Each number is 50 + 15 x the weight over its row's rms, rounded and kept within 0 to 99. Layers, rows and columns count from 0. The size before them is the row's rms in percent of the matrix's.

# layer 4 attention output, 320x256, rms 0.0964, rows 43-64, columns 192-255
096:63 46 62 57 38 54 40 79 52 68 69 47 57 68 51 86 16 43 27 49 40 59 17 50 77 40 50 29 46 51 07 44 55 37 50 54 50 42 80 25 37 64 33 59 58 49 51 34 49 49 39 58 65 35 54 56 59 36 58 42 36 67 55 38
099:65 74 41 48 61 52 41 79 41 61 56 44 55 40 39 83 62 33 50 54 45 41 64 38 50 47 40 52 28 43 38 38 45 38 39 36 44 60 32 45 53 38 53 49 43 69 64 39 15 39 58 77 62 43 68 74 40 71 52 27 43 44 46 59
096:57 52 25 29 29 29 57 34 32 65 42 32 67 53 66 78 29 33 51 23 51 76 38 36 52 51 45 48 53 62 31 38 45 28 41 15 35 37 67 47 68 39 91 66 49 43 54 67 60 37 68 47 53 41 22 37 48 85 50 25 49 65 45 62
089:52 52 28 54 38 52 68 48 49 28 43 73 49 42 47 72 90 45 38 81 46 62 55 67 70 64 32 26 64 53 85 45 44 25 37 44 35 49 47 55 39 51 66 71 43 58 42 39 45 49 45 56 50 58 38 30 56 43 57 51 48 54 65 31
083:38 47 56 34 40 33 62 52 76 45 50 44 79 56 49 46 59 41 72 41 80 52 46 52 81 44 24 46 64 53 22 60 36 51 54 70 57 54 30 31 46 53 62 63 70 38 54 70 41 32 60 24 37 39 45 39 48 40 54 54 67 45 42 56
106:48 75 89 37 39 44 54 66 48 49 54 19 26 77 36 49 10 43 61 80 43 42 32 60 41 54 67 44 49 67 28 54 42 77 62 55 40 54 55 62 49 54 52 49 59 69 62 76 50 64 21 60 62 30 34 50 49 52 34 52 72 60 42 43
107:56 55 73 78 54 47 34 41 22 30 54 31 62 53 61 48 71 80 66 41 61 55 54 43 49 57 73 45 34 45 61 42 45 66 51 48 49 58 66 23 61 31 19 24 47 51 68 45 37 56 35 59 38 62 47 65 61 54 43 47 52 22 24 75
095:74 53 35 29 47 47 52 56 70 66 99 47 44 48 34 50 36 44 38 40 49 75 60 58 64 50 48 64 46 43 24 60 44 46 69 43 51 37 26 21 46 78 41 32 59 53 73 33 51 40 75 55 67 50 46 44 34 58 69 54 28 30 31 96
095:32 49 62 56 39 64 66 48 53 47 58 59 54 14 47 61 52 71 43 63 55 75 49 46 46 51 66 49 79 32 62 72 71 43 42 69 63 42 82 58 37 41 31 65 31 49 45 38 52 75 23 27 53 33 32 32 61 39 51 58 72 41 37 40
101:32 51 41 47 36 52 15 47 69 67 61 40 64 17 71 48 66 73 51 43 25 23 53 47 54 33 29 42 55 27 30 75 50 56 77 59 49 45 33 37 45 36 37 63 52 34 53 61 58 54 60 68 53 44 73 41 59 67 51 67 61 55 56 71
099:52 57 58 41 54 54 57 67 67 62 58 50 69 31 36 34 53 45 65 33 72 48 47 56 58 36 60 76 73 51 47 29 56 30 44 43 55 70 68 70 70 53 83 69 52 62 47 51 40 34 44 52 64 63 47 42 64 44 53 15 34 39 57 61
101:21 43 56 37 45 62 71 61 62 59 39 24 68 53 75 84 48 30 64 68 30 57 26 61 73 25 63 38 51 48 56 58 48 65 58 43 30 27 30 44 40 55 33 42 54 69 52 62 67 54 48 46 46 34 48 65 67 48 68 57 83 81 41 64
099:58 68 52 70 61 61 90 53 31 44 65 54 58 23 46 57 47 17 70 38 36 44 49 45 53 46 27 55 74 51 48 50 64 51 41 30 51 71 54 53 56 42 47 45 33 51 44 66 66 47 63 49 82 52 45 34 41 51 61 56 42 56 33 50
096:46 58 33 36 41 37 29 35 41 67 60 45 47 38 52 42 75 61 46 45 43 34 52 68 37 67 70 39 52 52 56 66 26 51 48 68 64 57 41 45 41 29 59 67 59 41 64 48 47 41 43 75 20 74 44 72 81 84 43 68 56 49 40 35
099:53 34 57 44 28 72 64 35 72 80 63 51 37 64 30 46 51 54 25 51 61 76 50 65 53 31 72 47 23 66 44 41 26 50 56 34 57 29 53 76 47 45 57 38 38 55 75 60 65 40 55 51 60 45 38 35 45 62 38 54 74 47 62 53
108:50 33 27 45 53 61 51 71 77 57 67 38 56 47 38 32 65 44 65 75 48 78 75 54 27 65 46 41 43 36 49 46 31 35 55 28 43 33 73 59 60 47 67 41 54 77 46 57 45 36 58 51 58 44 52 47 38 35 12 35 66 71 38 47
101:50 60 47 45 54 51 43 47 78 53 25 70 61 38 36 41 18 47 31 71 60 57 39 67 51 50 45 46 74 50 56 52 32 59 59 69 68 67 31 75 43 55 17 44 31 58 65 47 69 40 77 61 38 49 62 38 42 34 50 42 63 45 52 45
111:73 64 37 66 57 61 43 37 42 32 27 36 47 55 60 54 46 58 19 55 47 77 73 38 48 40 58 39 59 41 52 62 26 52 53 41 50 47 56 57 57 67 59 41 56 64 57 56 34 33 71 46 37 40 31 70 56 61 45 42 45 35 60 62
100:22 60 48 44 59 38 75 53 62 49 42 56 74 26 32 53 67 50 46 52 79 51 91 41 57 53 52 67 52 34 35 33 34 51 30 58 43 56 54 61 48 67 70 41 55 45 52 62 45 41 57 27 66 50 37 34 37 63 46 40 66 50 62 36
102:66 79 56 41 51 42 48 55 68 55 58 48 57 42 48 43 66 75 67 39 71 74 56 55 54 38 52 64 58 50 56 82 57 39 53 59 54 30 41 56 68 49 52 33 67 60 61 55 67 01 38 60 53 44 43 47 46 38 64 65 66 17 49 76
111:26 69 55 48 34 40 31 38 63 42 56 42 38 57 45 35 39 58 53 39 46 52 23 79 23 38 63 47 57 16 42 24 46 53 63 43 41 55 71 35 30 38 43 24 60 63 61 64 22 51 52 53 51 55 55 79 49 31 45 51 82 52 72 65
104:35 64 75 52 34 40 66 51 23 52 64 57 47 25 68 41 75 29 48 47 56 31 82 27 61 71 48 57 73 58 55 65 73 49 56 43 38 75 70 58 53 34 40 64 48 77 38 45 51 45 43 59 36 38 44 46 33 53 52 51 63 49 56 54